Weights of a small transformer language model.
Size: width 384, 12 heads of 32 (3 for keys and values), MLP 768 SwiGLU, vocabulary 8192, 21.3M parameters.
Training: a variant of SOAP for these matrices, 382M tokens.
Each number is 500 + 50 x the weight over its row's rms, rounded and kept within 0 to 999. Layers, rows and columns count from 0. Numbers have three digits each. The size before them is the row's rms in percent of the matrix's.

# down: layer 6 MLP down (transposed), 768x384, rms 0.114, rows 121-144, columns 192-383
# gate: layer 6 MLP gate, 768x384, rms 0.116, rows 122-145, columns 192-383
# up: layer 6 MLP up, 768x384, rms 0.12, rows 122-145, columns 192-383
down121 098:512584502514471539461546446564500508519537552509555579426492451470391492562526553625516425521525451538449533568505429533401489586464539547513475487496527511483521483436523542494554539421472493403518509583573467510530474495482476518551597438484624521587426482381446440425541458350474541449557512563530426480465559564445497449451506443441481489568468459476466589465466541487622578520413414508500560495492599497487469366493532497501523532578500509493495458545556492436533518550481502408383572576507421511545478370464504493556508547480464546516493493498622543524453439481490533523
gate122 082:425455482466510443457421472544618492531569492452527460517507501467452586582466473510459514470473566555575503572547477448488441489508472448553491619544601472418464487463501402447457521530530524592502411566546560420517522437469505521544476452513442514504545546440563488432484482495524571467540492488554492602517559522471488477477496509471487553509535411527424551492497532473422610510456471563509437414551530497449529589473516512523559529562504536429490472459508504576490504459388586546511452587635487554453558523511532407440499436563556556479499472405536585527514442565488508558
up122 095:443496568503469458410509441445437443500551557514485495493506536550545489556545374453561480429426359506623551515540542609539472511439531505517453507491578542461469468477558485548485456555529500519521595406551473457531504469526529552434479479455465576409534503496553574514489629456443505492621565607508570433532477467466487437461505491497450522465421473458467431510497471490493486469516511486423538419434461495584510453381439466564529473458464462495455539476519461664488495490530473496548502505475573483461430555422493560445507495426432484436516533540398502514382526511464501533
down122 095:490556558518498547498607531466487551545478574463476439508473591546539501475497473480542439505478489542500303476441547513502535513464525471542478510400505550466532424430476566454560367546547484538507520556449507529546547508427508598526485471537523526643492537456442520542486509467425556569498476489520445597504488554455520521531466458510524515491510434541414406603568472454590558498520409547416463540407465543516557464454459522486580459472468510452462518457537448514461580466532559526510614511512541560518400521479539461537502608449489435490431428498557537451457499443438526523
gate123 101:422506533491538470523464614581478502469525481507541555482489579540489472491471501500529541399471539573513492580519516531470486497523510508482505474474555486431505566563514569508591515507476543422446499533302637438509453497585446548486510471431498585476506489546510401406445521516439566412449546509429446459424456452484486457471522448495470467497462475466556515549539482450469559547477535554543579549540405500536494434470505408459543521472523420553486465435543463505402403525607504503489513555514490480501494490517494511518603512508531508664492375446601506550368548512511474465
up123 097:521570523566564546446445489526455496571504543558469467517450513487408621484491440562370609539480473514464557543527549489585450487535597543481538442526418483505486537601488462544500524508492441509452496514438516507533492513561484454539568583444348536567474550538490495484509564517437623514449521494379522505534449537537606553454597467469415422443425534465532512533436521482446522546497490405497512454469466479546457522560414500560470485529525557578560533450493579538500538464554477468466601487495539501497473443505526460540473507496469450539513449470464500504526512574528489365
down123 102:499436544524528480411409550501616480440470556570461508504502433430528523524427496403501491528502514490425556548543533476517557459620526513514529470434438464431485481510485563470494530536427538543464477531442498493533482468382544529506506515527510506456452582456480501501490530657433570487471565445469513475534475562525560461542556449497492493482477508417508435531451498529523497466543544383509463463489516490459442539486508611506544434436482500480523507495562507551597421478516461393553545483509494460535530529539485462545416405456539447471519476515463431542558564508472533464
gate124 106:513529549535473469487468548464529575526516499471445386510497532462499443518570520473448508519567433545541550493534548515497522511534569523476492461509496565595553457468525510516568536568553381486568509556462520437518527392528547462487490500538505447517431456506486447490615570626415516409426472432494465567454596443439440413444503440513466508487461479581431502549484511545526517517536510497582405399414520532442527467425470470586579459499507579517459526372431569501564603483561483457446498568566548506467588511483495499530512492505381522418457500462505601545458463454518471528
up124 102:488530498519400505514530568546563594437527514536562485573483555474519516451586510573455588493509532478488530473553447458480501401397511454544433381465478453517434396569503498448357486377507483495478519409539449460496521538482505484475512458551482526476467442432476407549514455468426511413450441524464484543446465577466466464459493463459484488506440529568430459541572476583513521501569602540488524539433445513547436497494627454493503482483518494482494397583531558445479429460445520465444439488562469543437535622436643481463505453534544430495589439576520407489499496452485508539
down124 104:532495500446502585420411554429513500518487488530487487593471556508569488540530494505483606446457568555447525474500492516471507453496490480579443424438482503505450508419429489515491479466453484576494479582612517429489511543508518453464618456499531570498506439514481464529552603527410507523480407438438494406580456429503448505557515445636503552500486521407537553402566519525597557423490504504479529529497476481547524564572547455460512611504560551565448482438490496491377515630400465490561459530516491492424533471498404463415549415524582533500472471568462484594563548396558492559
gate125 099:548469458541529507458587465424518494453432457494624483371572453483521495463473559508437552438492451430450469461504489484428464556471391514531495468499506479530448437506509563575520513522531564471465485597540612488504514457539500431381543462523477448558496528559498471496508543504502508580485522529527453518497516477540416458479577485502521514537540455455514579546593556493555527570508591474487454457511500603474538449616546458561555558532570510487508452514530534529431596566428453480554597481547452536533490496488517416539487527475426489451481476574513536550467529446553532531
up125 097:524508497544579395515514515452409419453507517592473506519466521444372532478531527455483544475427545452513611514516385419511438501514520502547472544473592563527482514501463343473516588514556571526517490576472583467504466424531450464459559500541557529445462539562387475507572462430509533478461475505512589461501496506482436546418462572506507472558537504454515533527486406515414471549512579380498554531507547510405518498504406553515491482542556506434481508556515491514594576421438448600533506514447496456555400533455524406473440475527557556539383545514554516469447498502501462394
down125 099:511479483539520384494507553418484533417516500487559419437567536530581440508474599429435478532508552512489487497528459442432557528486431515544611510469416607448529371439511565470512460510534475559605435494437581465445487531407413445441539420502455424521447559543478576555561594456560455549516469550513477467501486460551489517537460406464514509551509463539549500518542560429441545533570516464520489509468472568446491472536587511472430509498515468383548519544459468499400482581430509513517466510436452483501542497559544377599479424551483563504457548480512556560490552592512540511
gate126 094:390444507520521507503515630482572471428558519478457556520502546468440582500541513569509516463483473605505493407542461555492507508547529556555542430532523545550410487484409625521503531479562560513544497552464544447471557422463549483405387578382457454501541425572491478497468534506382483428538496432466579487510549479469540463459417540457489468523426525478521522416475558430479527523460425509450583552459420554495514465468414527490472595543551491515496536503460431559489468456523547537589554564491506422577532519448510476419454629524440526520437492485536472495467468354503493504
up126 097:462466418446505497573483590530473598471452449497526566491415461496584504536515459568593552485445476578486602475510492455591552473438494494543495561459471462530436481535436424562510520543519537431624543585515496435434540510551560470486489441458525442444533520545468518508547470479407493522462377475585492459465470453620469485474469537509476519455445468580416452537472500543556554474570445543532565371463449561490532523432509534469516508568500531505509503515458570487415461498566409458515545455580517550453574524457429552480470516522549501558496515536496561485480515425478407520
down126 097:401539520487531550545582488484453591438476425564509469538469441502558559552420519500584480477454538452382245508500474532460541593435521501485427476412461465541452547486494460497507558505454513573530440413488455536419466563442656446508664519548441478482567465540435445518489483577464513466509478458530573451488496455489618508527505424500532489534435570464565564386568485467509521527503471576464488559450557493472573475479429498533507437557519559549421488564423540555490470472542514495509530486494425462504463484498427526461457485538405516426495536453570464549460546429504465514
gate127 092:609591505586504451466582499532543427487497474437494456574483449558461461514553571461495499478433505493459526469471558454514468460528505465438442448434427512405544414512500570527552436398438476507480512429530526567512492504537437474444481419429496553553466537385407523488480557549565456562560559548469379475489495413461512387531512566505440535552456569410466422498507477498462489444478606547516479541513472569442508533446510377522492496525566526506444527456596491494613481457527577558565456495551495477528484490504519521527494471627433453534448554471424455547528486504410567518
up127 088:489592499514479439528500483497411422522500483545456537404535489482507544494473494600525408547403557432475305453473485545489529466524466447444530557566521504561501554467515428575493578489500489549535497496475426498474524428422501482543510561466503495476433532562518560461441512488440526499568510481510475528509446571509427499457549460582503532576518537555470529539435510506610426421455582442538425524483463498468463523544541539449473510540417387555429560532590452491517476536580416449612471499476538447510533489509509425605428526523505439450512515473521429560440502495551483474
down127 092:425455452531519555459429532450475525434448509522470440517535477491498548497469433451478476527534508495531941521561523489546554565511557409485422511486537511457461512480448445500466582446572434465435510557539411464487463529458435565433503536476468505488640483530564596457498489444528551558533475496484519542446474498508518576500479482551566547432529545398519489526456490429468527542456510472527522477535494536579440481414510570513464465558547442558529450519538566501505452464429526472473520513472571559430502497501513535458491461474520488497462447458484459459523555487537471505
gate128 096:463498515473497470462466482468551558466535530524488557461542474603534508582514394516510500491449508542485586456432492527551442578528484466503467464449533466500522519501458479462518565539475439605540517528524535459562490477450612507477543499536576494524455476496474494481464498493564465461532490478537555486571465662573423514371547581516473501425520442583449386576410541497405388551486541504542359428556451615547494498574581514413424375515516520506502579466486537461492471538516534462543541511555517504509524453469458456546521584603496424575526547461537505524602456485460464443
up128 101:486406461479488544457444472607574491530541524547545569545448520413437455561494528494425563514570476472554538482447458566599377472568550476480448449587502419490548514430561575456547553454594522438508450493520508500460403495506451479506534518533461596485536501432498537500540472466479480459476561479484579519524452506606404502516470476501460510549459525545478605481395561447497619504457563543544440533644523549659489536547461427434445534489509487515501407504502531476462459455505506488541568500490513455512496469467503558535425468527436453511501425402448428547573472402494511485
down128 103:564501458563497474541491519483531617529560465565523539517464496555515457514454471475558554535500674503545397471477495571516451513472513582515493519521529582486489530525506433557428500580524507513565455506551457529476537467489539455524635443446491479433479561407488551513569531357362473474522524581466512576462515414489569483555544408467471497554499542543455505463488596542498465604491451542538505452489505502514516489543499502514483616524439531571428510449480492500551545525575547578528495507480607540511456478536596417532535540510514438525531491454433512513442437534547486524
gate129 103:551505524506465505582514385415535527478539579494567481554502433434525453407475432514499582604475478461454522525572470514546608400453485537509462641616523485469500521541536515516505516506534532505564536391492543529507444541499502498437401563489487460517514430464547521494595381518511555617481649549565441532435519520503431573420474497477560547536445528557438459497552466565486570549476611354550533478496497535473484561541551484520525461508415442433527481450541500559553560482571523482488533531490476454473450450528541478541452450527496515525435483474508434522495474445495512504
up129 101:538590508507500485488658510460539514604515523441489532556500527533559473425425495500505488467517562452525397530484530425552465608504495510472459458505481525528559486474552540491514495512531523456473437483526411455514567593595578411534510456533604348535551595481532600599505526494537549492567474395524529509424490500490559445521452527489480413470525471511521547542471464595481560533536449512512514494491438619504433537453468550487503493463544507470609512453596552626532519561523490535484431580454463413599538500569570494515548595513416457523468472486436495454517470469510556434
down129 100:570369456525496499509528457566430452466420491513509539464425558453427500502441480451499498431545454503628485444471484515496486471554566524530485483420453456436522592448499511502472485483417444491495505474447496526527468496441505425461504436438511476421551454479543548458470482559444501429438565533516539487560495538446560456530598531444546448542402465515576468382511559468528419538541480585452433503524471502575495428527516540466476439438476483524482469401363499519462447438524576487535419534497480472525499427487477454603514598528422508488442415535577606463436473480506544518
gate130 102:466491452472506502580548478502459467443547519504520459538573549549554522457474465454514507553425506431561578472488528553516520520415466491442416510522440534450441547443536542488524476525525484482583413472549430541473545567513496463473509501453462574488570576540456534562592575564520490556557439483497544497476560472525499482565537526483584560526498476551598555405459478530504592508485549480479481463455529439502489545460561410490486608461420504545460438588504446488480604503552543458580543541559485539587478439539435479525518484457515496503474567584413528549502534399484530432
up130 099:526447473385529504462368507477442468484494439428527397484460448441516467565434478455510604526409504459485507530450516408508517533484555480519560535515498558480550545516482510492546499486525530507543468467556440576487482494435506374483481461482444560507513422488477561575517579558527550465470520483514512489478546536470509467541525497420462517473462559579615526457518482462513462497550508516504447460377561550457481449587494384538558564500436559507447607489506525479456517510437520488492567499474446524446525552518489500609494471591622405414505529525440464535472571487449436591
down130 100:496420515555481497547404559410498472432507523487627492511440471489391501466552479545437500439398579462459344401476499498568517571471442428522520499520460511488445461521478529535502443459482514535529504475578492564551461493438512527543562480432492544537437452438500443551564527628454493511529507507578526432417552523557500508419494502502452573495474406586555545478456551424485528520568538533525483500473544467537515451481540459450515530509461621604627632435558395515577532418518498513535594560457491474465556626489506483577491440512476526528491570496508411603472548480529447522
gate131 101:514504455490530570457510458475395556411553507555549528514534515484413494611566529404519584582512457393563538582517473462469525509537437574524562516444543513532447561489499452446508485383534462485448487488466373459570415548483536439442571473501536470481443506459527518563519597596436518566386437462478523522523509501479435443538510550495428439499477511491511453593513493649538465533501439576521501469493458408533402552478553531554474488495506522527392521550440480544561469435481500420465521439540556529629467513547511444466465414509470564436512479575549468559477437510578496495
up131 107:525468519555513492447465528536516495506525555495450461467523509515474525418500537521400553487485543482505506528490451444464501492504475541385483539492447503479500492519564522466517544623500503506526514489477595538443458454426438525506456384483488439528596537544463508511456561406462571570560559440470546513526480491589492517540451458507474439543408599500461495521467546494514533572625570378503551539443469543405487540571475524504505445486578512515548426450530472521351631558479495591505499535513442450518482581520538520520504511512540433393459550538431499504406596513413401498
down131 100:513457488482435394543545451386515528539390538456487517521496441502519591503445578543437534415636474503413696504497551493423500521542544488393461437544535570524440549558583484466379510583495624530475455474522557469508533479486504574477448588532503546589511525579467583447393479506483503522493481476564558490583571572500522544395525540481489530553448446582477529419539495471513556548559466499426560494563516434506508480542467553563456517474564576492487434478658547489477379573511525552502514494489456506454434427481446527499577555489504441483519487508475514500618538431449549482
gate132 100:441515451462523504497473457493490551486486563373547495481435531429500511507444608542482381522477525563573549626554569505530582523429476467586488444560505530522423457456482498512533505532556425575568573506497524443433477482517404378531518441449422511545576537513480538525474520471520504576502519448501512543454441429585408565548415517472542512541529564527452563469455462473543572464437426410410546497567530571484442547463523375451551467536500476550397428576469492510539425558454498535479530514485435469503510555484487489521412496489520512472547552453443451493371478612542557535
up132 103:511543511442490497475512456488485527548549488523418592526505532549486473456477534513556460499534543561620585455490529472484494552552489566562498586489536400476516424510469513492453443495539465573576507506516507523429484483384524496488580462526529498520630411449483461462462479502494481430543556500464468428413498530429511443443448393509459511454413325419484590623504525458467517480503547603516465464498523488504533425570573433531437500414605502455587574518537496436501496568518517518501513502488492489432497528501496430526520429513510490542512520512604479528517422505527520432
down132 100:494462432437494556497411511494479548532563520542466535525559513388463449458439503446525473569631602560482492586592563518445537475551530520626563475447453572536557464566497553525494612520530454557529453504439470470476562527446360483437537419516560560539497539479505539524393400471412412473387489537533468542427520434501481442507443366547533538476555453485553639478538491453424452522442465496401442423418458553479539425569456409493406506490426576576530583536568481527488429520491557421479497471538467516487485518556521442505540528573554528455509469543560535520461501554479560511
gate133 104:489571478532470530577445477517426513464479495535621496531531520513514558481484486532601432490492465472514571542520567402479541541575525543502555442478439513490446528517512483524528504570498472463509551421443463487465393526556528415490537490549570448501537559514520548442437518496512479471417453562559471480432440402460505594513511471447448552508519572491503558327482499538400467482414535528434591477559481519535467498554557463555414493442514432549524531545602469477492490493489478513553438504462459490509429514481508446508523445579527581548531499583512444450508390523451555442
up133 107:595506482467494506504547514542513520537522483518520485400567421445578551500478561466522461469461454546620513528552497549540516456465520566505496507545420560486429474541586443501554570491512447507523439433445628558494476521495524556479498519491528475526597493477525504447482427505573488543577503558544504552488523506579545485478523516513510514575455464341478488524528559480509451547385423443507520529619445532511514533529470420492420494500481520497490477410551535598436445540454524542416511637423459459520398544600534517529447561525482538454545503484419459536521436500485476626
down133 103:464475491476579566387472528459444451441477504407422483536525438511459452473533531554416485517478526434503731490510575594506530530507508551456566503463599482505499369501496467480409531459585486527430411498506536633428465471513492475564582505494386586498492463551491529549523529538507543596478485502552497516549543572505529465459500531527526403490492477505421528625502472544500484479555497429503496510545536424450525540506550553613471520438489526529399576359501494579467574544583558454460457461493511517469517498567486455542539495488502405464593555433481553535489516500557497433
gate134 106:420517562493522453489431499423434470525520607522421571517475481494460443527457495490529489484480423481471525422518476397556403500576545485603489419578584454569522542490489508494524487485424495467485510466436541516480557502523523466502421505498511460527510440588503429491451489433533521446397525475490515429501533456495497526483503463525493544510534521559486536480547458540539482599495594553463580461595514451511408471460438506481564453479464477485544435505454458453511458481532569422603476435450515434470502527569472551423573478417501504476537434597518490477552473509462629643
up134 101:525487470533511567541512544580532557439584451617607354473507520496478559377459451393582461521530510545491526475477526512483488466540536473417448574502463498548492388548455503481483524479492510519494555488580523592506553505548453557539522482470508517533525542479495580494610517537421478478484474578425540524533411417570563431530494452489528535474533454464457495515443517453530562431532525478513445485476569634545587514518522415594451482433557492536528449503499519528484531519475421470541525520484402563545447510458444443496476515529525553500428490482440507466612511582586496376
down134 101:564460433570520564534440585553373469550556401494568447476524529373527591506509550519467467485420512476519706482564516498550513512517513507508589443523428556506437546489486481588466547529532438577531393541536534534518468452532542449575614547464491413516540521489532558581477495451517521492489470430483512470355483431443469377440486473528499529523445461506466515607592465489474549574522501544447469490464493434515545417501476485557440481535576544500561487477565496503479467433493493479515493570571491518494462495499497479569406536505565436565488558470554488476506561368507406365
gate135 095:528466512572513614444394426538481519445500439508471491511524583545447450519522414553439488564437358537515598464570481611458600452582447497581516453569480443544567456485523461455550519523476507586484597437436528556442495539436542537452517486486507487469468424468557493533544512459507489601546555496458466455490534479513432503541513560477491501419478418432453537515447432535489455533468452515489513667449432585470473494398453532418563546464454455583487508545442471512392492541488471561538480581416587514463499457521565523517502494545481517460465507459529540533403502560501501527
up135 093:497505447504406494330369475551585475470439533367453554519509401458502544503474458536448390487518546472507533481598516572419570479535598432580511473570513544498450499521501576511541504480454494481442486516480448552503489529514459536351491535511515518587453511484499589568471465519521511543484527565519455511518464474450489393518453496621527498484484538491481493450531536536583590515418449422518550573519498555462519469613460490477482462554471504444534563422545571514437501590456571476533397515504492427542478516451463496459564500555466466523517470534480391538481377517527528528
down135 093:481483481448471469412525540411539451518538472537548430510544531549434483481503497588447551471464488496444420531425443457517417443552530455554554477614514457442485493478474517539504478457533511462414489628518556467431597449376523502497462626537552398537523535488475519486572461483538560431383465464447449466529483458520531457527610494485484535565523512473576440521533521491577472454539519494477591490519504403560446541533477443500515542444501476430532445481552520630466472505429539465591572441462504466496442476528415551505518493506582445485541579533520534526495438517561481462
gate136 107:536585537541449578559513420581533427505468450545452479565520444481413573351586575566564496538487489572584493509567469519501534471510508508611477517505431599522510529500530427527532579557553413491513509462483478572616626499546510484511598547496523525512532472517390576435557532492554403498443506483584480594451556503540480448483375484526560484549422471422433550578532589469491504409433531511520510528530536519580426448521538579495474522417430486475456563427495591505497525603520499508446417523511507523472508497430489438427469536486454491580530516517432517489464478483466407501
up136 105:486526618490468452461584451493464563407513461482424487518531491522559606523532551562545438481524527441504459473436473472552502531450455538469495605499338554438520617526548454409503531530473546483483469512482523459493492436505471496487531428454457470510510550536507411450436469507528514369474549610492558504479487564513525426536636554589477488450469487477455448475526557501484534478486489426508518487483483489325493490569474539523460391462500521496489553524502519468497483378421507506475475542506496557495484410637428515455513469512477506509452495456524392514543457482464448531
down136 106:567408467514481522509557572512533562543503475487535488525478530521534529506502495497606499552460496508565557524479492496538442570453479434509574483419474416383501483490464537485456458485536581577497415453522467435415422394553543548482478543535510505552530425597570465471524449438635535444558454436464427409519485474435494459532492477543507476442500531551431493429519544447556492432515368413523448492550459419394514524553615404482432523475461549510502478507491442551550415562472479500458507636505525529438474497498553477530498482527482502496583522576529459468588462481490483576
gate137 088:488508478429575448482551554554484580489551480553445588552468405537390550522403522570462457454495515529418603582507467475599381432539509469483609432539432537316483462563575518437486539613565479510463428452518469484461531532491491553415501496439502492488513580458494504610492533584530518491453446529487497492486503515489461446568476526554494542551460387574463498449532543452513521544443574585504471508492594481491470554447555418551420522504507565442481459545509498509415508465524437460553480532456498600609471464435465422512517543473482457500543501436535441515469490567450498570
up137 090:505404597522492471420480451505509486509421527449489509467619545481447479495471513407407508499483478473499366518571522536423595479575518520512539616614525520487440540470490548511528540532551469567474421503481487542542408449551517464523434486464506536522478547481479461499442513453481489467445581542447498568484493527520447453575535413558417540492517634446583554455512402522530456538528607469577416522496503507519540478497436464483497480551522392502537508427629502499603535508416473486441502498510496461506456447572407414517483447473456473519516456486485457442485510575535410554
down137 091:460545482544528490538351609529616572499516505554516576539436488436515431502509472543378449469401534541459666454478516471572343512483406530609528507527474525458458491527479433592468547451474476502571531510490489489482439402468524475548419438492475555487441503555595484552530440506442563551527470479528447558494566427463505542562506509483420455424532456464518500429505536468506532508523425456597499401467459578497578429505609486477580498509452500436518466459571533503469542531438545449407448509491570514516517449538437519493571525551471638528523510593535489471485470444457579439
gate138 104:511513426455455551533540471458452459492541480490567455498594544499390553506509547366564580553530529511498529548453513615538523522525549401468510475485516596457416462499520495562569557561504487601559559596464471460552495473474462346472492437500496537523502414540572502505495519497537410571457527570493477565518487497490546544408525552500467480400476583427488628481460482501511530538488549468490498578520501522537509408496539410539531540574442519541454532420531502443575496439494606465533449508487575541470657502493468471583586496540507497473468416524486494537434526585545511511
up138 101:545511501553417506576520464553548442540448569420553529497535550483432431575550504579505516552500446520537491545551477472426545491495531439568493498493484523537493462504504571535508519515373372484552580516449454410557534427539484488476490532531498659579453493488506545452454464545473484490558467419523467558508541486515521532492511493540482411430544479498508431545547463483582441406534485565424514473539437456484564455563435506487516438524492565456486495524454457547494461547432524468478522436479456498519536425613416483483548533435533361512510540557461571460538543544465482534
down138 101:471475504482493467466556571486434510495510555499552434483581479567472376495462489627407424542551439518556285530568466523545484550533435518467554485493516535584506523591549495561413479470431492442484473509490546531516520451516497462357548490530519465504515501516584426512466544511525446597543482491540579522505514537458509465463451596531428457482539549489414487524494516511470497493483528554441589517558471491450505431496434518465508543473480492517462423471443480516513496470576476477595449544446535540410552524537467542498403499549596527583494499544518489531494501524475522453
gate139 110:472550524427508527551464530541561445444452499441476461493483544506588440480530645441498502477492545413543516438515518340500498486429506581475482485534522495503459517481506446446467487410457545571467564528497550524529474505466515415640435597496533416466497501409378559496438529513481486437562519513516461533491583493487507498508527465432559525533471559490471607532374533447478431392582444423477555437416502468520483584604490494513536440553474477524389582548465494501466400534385534479465364470547489486475512393501484385527496448522550451488535474459490500438480441453423481499
up139 100:461483475460427503473511421471431483523478450510444537482392465582500531523507397441497516522526538572483501539490469507405405576450571436536572468428551515443507498533424466552527480515420606434454498483472446442545430582442444520381502412546568436506481490465510491503513440400397469539473479514428520579581455462495528448435573502494536539447396461463581525486459417469467541565500584483521452549543530617471546528559430527473499435439471571548562550510499415470538487440499437519513583504512566498507495495467547522518501507511564513463473612451466500542495520433553526416
down139 097:497584455427490514550539513509491463490502473468503508584442501457545529537490513514438521538553478610499489540481469515504558475499474520644423513399466566403492468496384521576484447458526434491595379503416516464477590456585493525417511525528578540461513528536533496470600480528520497526404471529460572493520483449482495511510543404471470507572452487552449450486478503580503544534526537562604378508577458500456519475506457562505558471459512443489413526531498439531525507591590561506520448514421424528501493476644454462421570505371512494551517603483431467435572460469513541498
gate140 097:427554508513465532509449509478443458519436581467576383583524450418443486533593419411522520507528428536542546469434397556482584482543495529541452578534464489503497486530534562550627559551449474476544457451538462483557510538469509499505535537370556523457489485482561495413612551463496442522500561463499534535459499538508499580540494528492495462543454391513484581473585511558532584581551554524456544537453490459535483477449515433540542491497528490571513496520437436487468445461556532450489470551513504500461517547503438463584564448450517487478482500656445578518457545426500543655
up140 098:474499480412562450505512443569476505566473528465471477475478452538516447474504532471518457602530496390565527483497465525496490543531616536510537481458591498557495500473496496491568554545507503614495390540545461508580506454433452473485474615519475543448435482555520501556446573532555576477450502496492464492468517585510595551579561559453528502467543428427499547544528664539474532473421489489513514537447480540503535474519476516483480461437441512471536590471544483546513464501505558640481513488587445675436468398642513419487389494479500514550495506434545566527530471511473516543
down140 095:529500596512504480546456476499506548584451508439495432501451460489510590466576554425539506546465433492527568573480562483465482465510483520544560446501601472492536527567517502548437483385573430490430524539557534480552534456465519466544497440557534501519493506479540361459458521545453482538497400426473556470588537461623617521450466477513492552480498432535452503506529429457546506394469479533424478530516442505443482548464488459506527479538494457540409476459533545471501541446407473501571483528571535526465551584485482520598515474528413455514547469516539554533548447494499565448
gate141 100:525447520508409539507354534518527545521477446512444491511562424456566487568610461488411466458498538485411548509477495486563480438457495460489479586594495502536469487549508468426509425496486527504462427419437524494434564492484547514437491488432488463470466498487472520484439417470520503467509568603429529461491496401471479493479517484491526467543506473528549489543533396467443483447482465592480508507555560487530536553548508536428442472467517433540430374458549568447534511512537523429511536508431455517401459537384535552503522547520531478409416483531393443560594497533536509606
up141 102:499460425498532480482470445430506496478465498406517416509428458571448580463502482456552524468472510509419445383491553452513506546392400491564551476536553451413436534597488497447527511493563429483503498504560554528618514514507553509609466556512551478543523416495488564500509651550461452506532429436539567557526462466490443471528452527490586549444486553476533503484487457490566426566561455505526587500384529469419513494505501500495526482428439461548483573432436485465432469572543429486452509448380508447417417534518509523461534390521572534445453472500446497509513565495566573565
down141 103:405491565455557507414552474502450541444495506586492450507488527492417615544580535421513485487467541552475380510470486361499482518426447418515540481459563501491513512430542470512417590522467578532492589540495502583582490405529460563487490514498590598540554471484504456577488515491453504492552484332404417505452446568485453431523471450500554456463580454476464585605477480461557547564396499450516469513464460497473495503495501438490462501434573561565518603495461432570617445548459521418423474509437503435546439462484498515507534539462435533523428536452455530444529536484491538507
gate142 099:596498487435499498459517402515489465535550484402470384496450462519517465563532408475536478466419465440530570625431478482481536460431489482553510458509528509437508534504423438534509429427514472476478444405477630435504499464537506427464509429491485522510548496479382477514532499469463505578540531524519526560425560552477549515511444497554506524545562416479414572476572512564542495471556556469507555492518423416495474567543367470492469477526589554474531514457597357558494368481474473554570454530481475457514559523558431464560516510591497436489472453548500486472448406421584549488
up142 109:558448448429467508488541471526480565499529431504527552604436506410464502450513512499380590536546475474484598476440504570454451468514525521483592515530536484581507489498487495517445501580523442457507545573474508533533474493433501520455593531418530492460493518515579562488418532450573537511499492479537408497602422567460492447622408465432521569439553646462531519505485431455477490561511484469528520487430521445492446542527487534579503429516463513530575480458567546573396560448581577498520458578488440446497549498552463587536446502496493534598513508534489442407520497421368569531
down142 100:513449390430542453458557536578476538610479485456511489548433469461459525513516508437404487607504432533505470530537448543460400400488538540488502498441525437507498479483470459621533380524466556504413419488497538500553440482542423528527497496473444450461456445501461475525533408546471551503514453529544502446574646493466616522520398474527566524506415535494561506466447553501456486470458621419436485580610443466517486470482444474535493507520539567564576517540600491530496448487445524533498469419475495499407486486445527537449498500493511482554501519456553520447541539589532433577
gate143 101:549571565465476494546455463545565458555522459458524544529411512562399490504469600551591594526561565535502557551554454476524540502530555547482450535532513562566477492517551523512459512545395478474540475522490456474567450548459512478468520571484455450483518491500448502592519648465455581497532553557514516458490504461526627388506548434540501507499508541512480570486541513449458577493495408544505505464503452540404414413537559475489457494453433450470554495515471476559545551544497414569536550375515509472525583526594450515498585474556462549480439508520625490438477464546510503525
up143 105:551477420444539566541536522463448444547505497550494525457425486452460475493510504581454539599471525450490607541478484540486452538440593563493456504475435530474626415519477401426572475548534520523500446576448448585557554608424468473565567586454533507544616514472470480533521541469523478530497499486586500551448529513479462476484489391452500508495426458589508579502487495537597561528488428574526524509536502443459508483517590560537500454516494504462384516555514503511458464510485534600432435497464539451495493462481505422556574420477438527470536575445494437487468542446447424581
down143 105:584524430401486468508557569656508446508482409488527487506469539474469526438514530530516505535480497571494345514479593519501479550369562406447507490430547489517448493502511607455424488566474482537465481518373518454508524545469497422445524425460473505578566484482432430505494472437481490494454548505559379398452505448485577527507451563498532518448506531553398487467576443520529556499509511542545600477550589524498444470560480515466447463461532585455459435528439451460492473549486423499529607419518518580476486435570438400560510537474543434500551426515541558509453549495548470500
gate144 109:436604570596530500463439411492503493423406555543556444523459488472481486524513423435547548556458525565521580494521403469514467557519504487474408511569587485483550453509457527428541465537483462574405468528459490615508505515514497546469488518536493500460609505410500530429556525590416459462518546503493507553545405460488443509461526534426542619573558506394498447496519510544478531525535463525550545476519560561437460430516519446512518552537549475423459472524511577515467539550558531541479570529472441420424514589481551489586478514440448527541549664503555522543547508524502509451
up144 104:499487521463491540433474488495491511510409506541477531485418469481490453418445507407549501529597655498386491550542485487555518485445443456592428478509575430569469547469461487456522574512464454589457577561482512586511436510514526564592552488429451459590562599458450450438519421523497371475565557523479589485529450486473465468462437409472592501470466576432561532582469561567398578515498485500522490495540493472510495441447444420469412472460546469578505474498550437494508575477459473464471437435431503509525524571577591432505520633529530477580522529509550462532571525446520514493
down144 103:520524492540474535438502506458428414477557521550523499468520526516532425455480434496496478639514579414518333402533448524567447564384427512520541501396470549544530498526531520505485518495498481538499551498474556595542494496469595459487534566498450391409452590436543485498528449545390440580484476488527512510572560466509504475605514483471569479523505537452523497489520564546438462472502541577495510437583400586563460538522485499513429399460501463493538535497576496388494519575456492583444468470482532563568523525522523483512555504521458533477514536473506490453497547494563506486
gate145 105:584490477523507357546462600607389438492455432518431547446493523434468442476545516437528418539530474456426487508532512519493545465492419524494503516598474600521587527456564513532410554504458479555500415497413476526511488472536545475471525467454531499585507461505473511408495539550470475534360521492539526575545603435509531511464406464461549466486415499500461481524577518533396441606512508547485568573500516547412520444459555447489536517501474586529468501490421545507540420508483483460582525421554517523547571506496552524643495536458516485497485401471516558528439596568463456487
up145 103:393420566470561604514542449470484536488469448463483538465488452542498527406438469553466459459551507451421436573493503541524462570481455537539453475449580573529518520500544482514420454501547573511440491467510458509522466434556431454516447461493500446500446623503491508457519530515555491504533462582428518367420555465512501503550515523464461498468534561462499561609448417516450492469582411548490566524626429515533518525529485563483548492501563446559495506614488580506480434492514473501534533468491481522629513500493434421452538458480414531531496625404465499580487551409551485493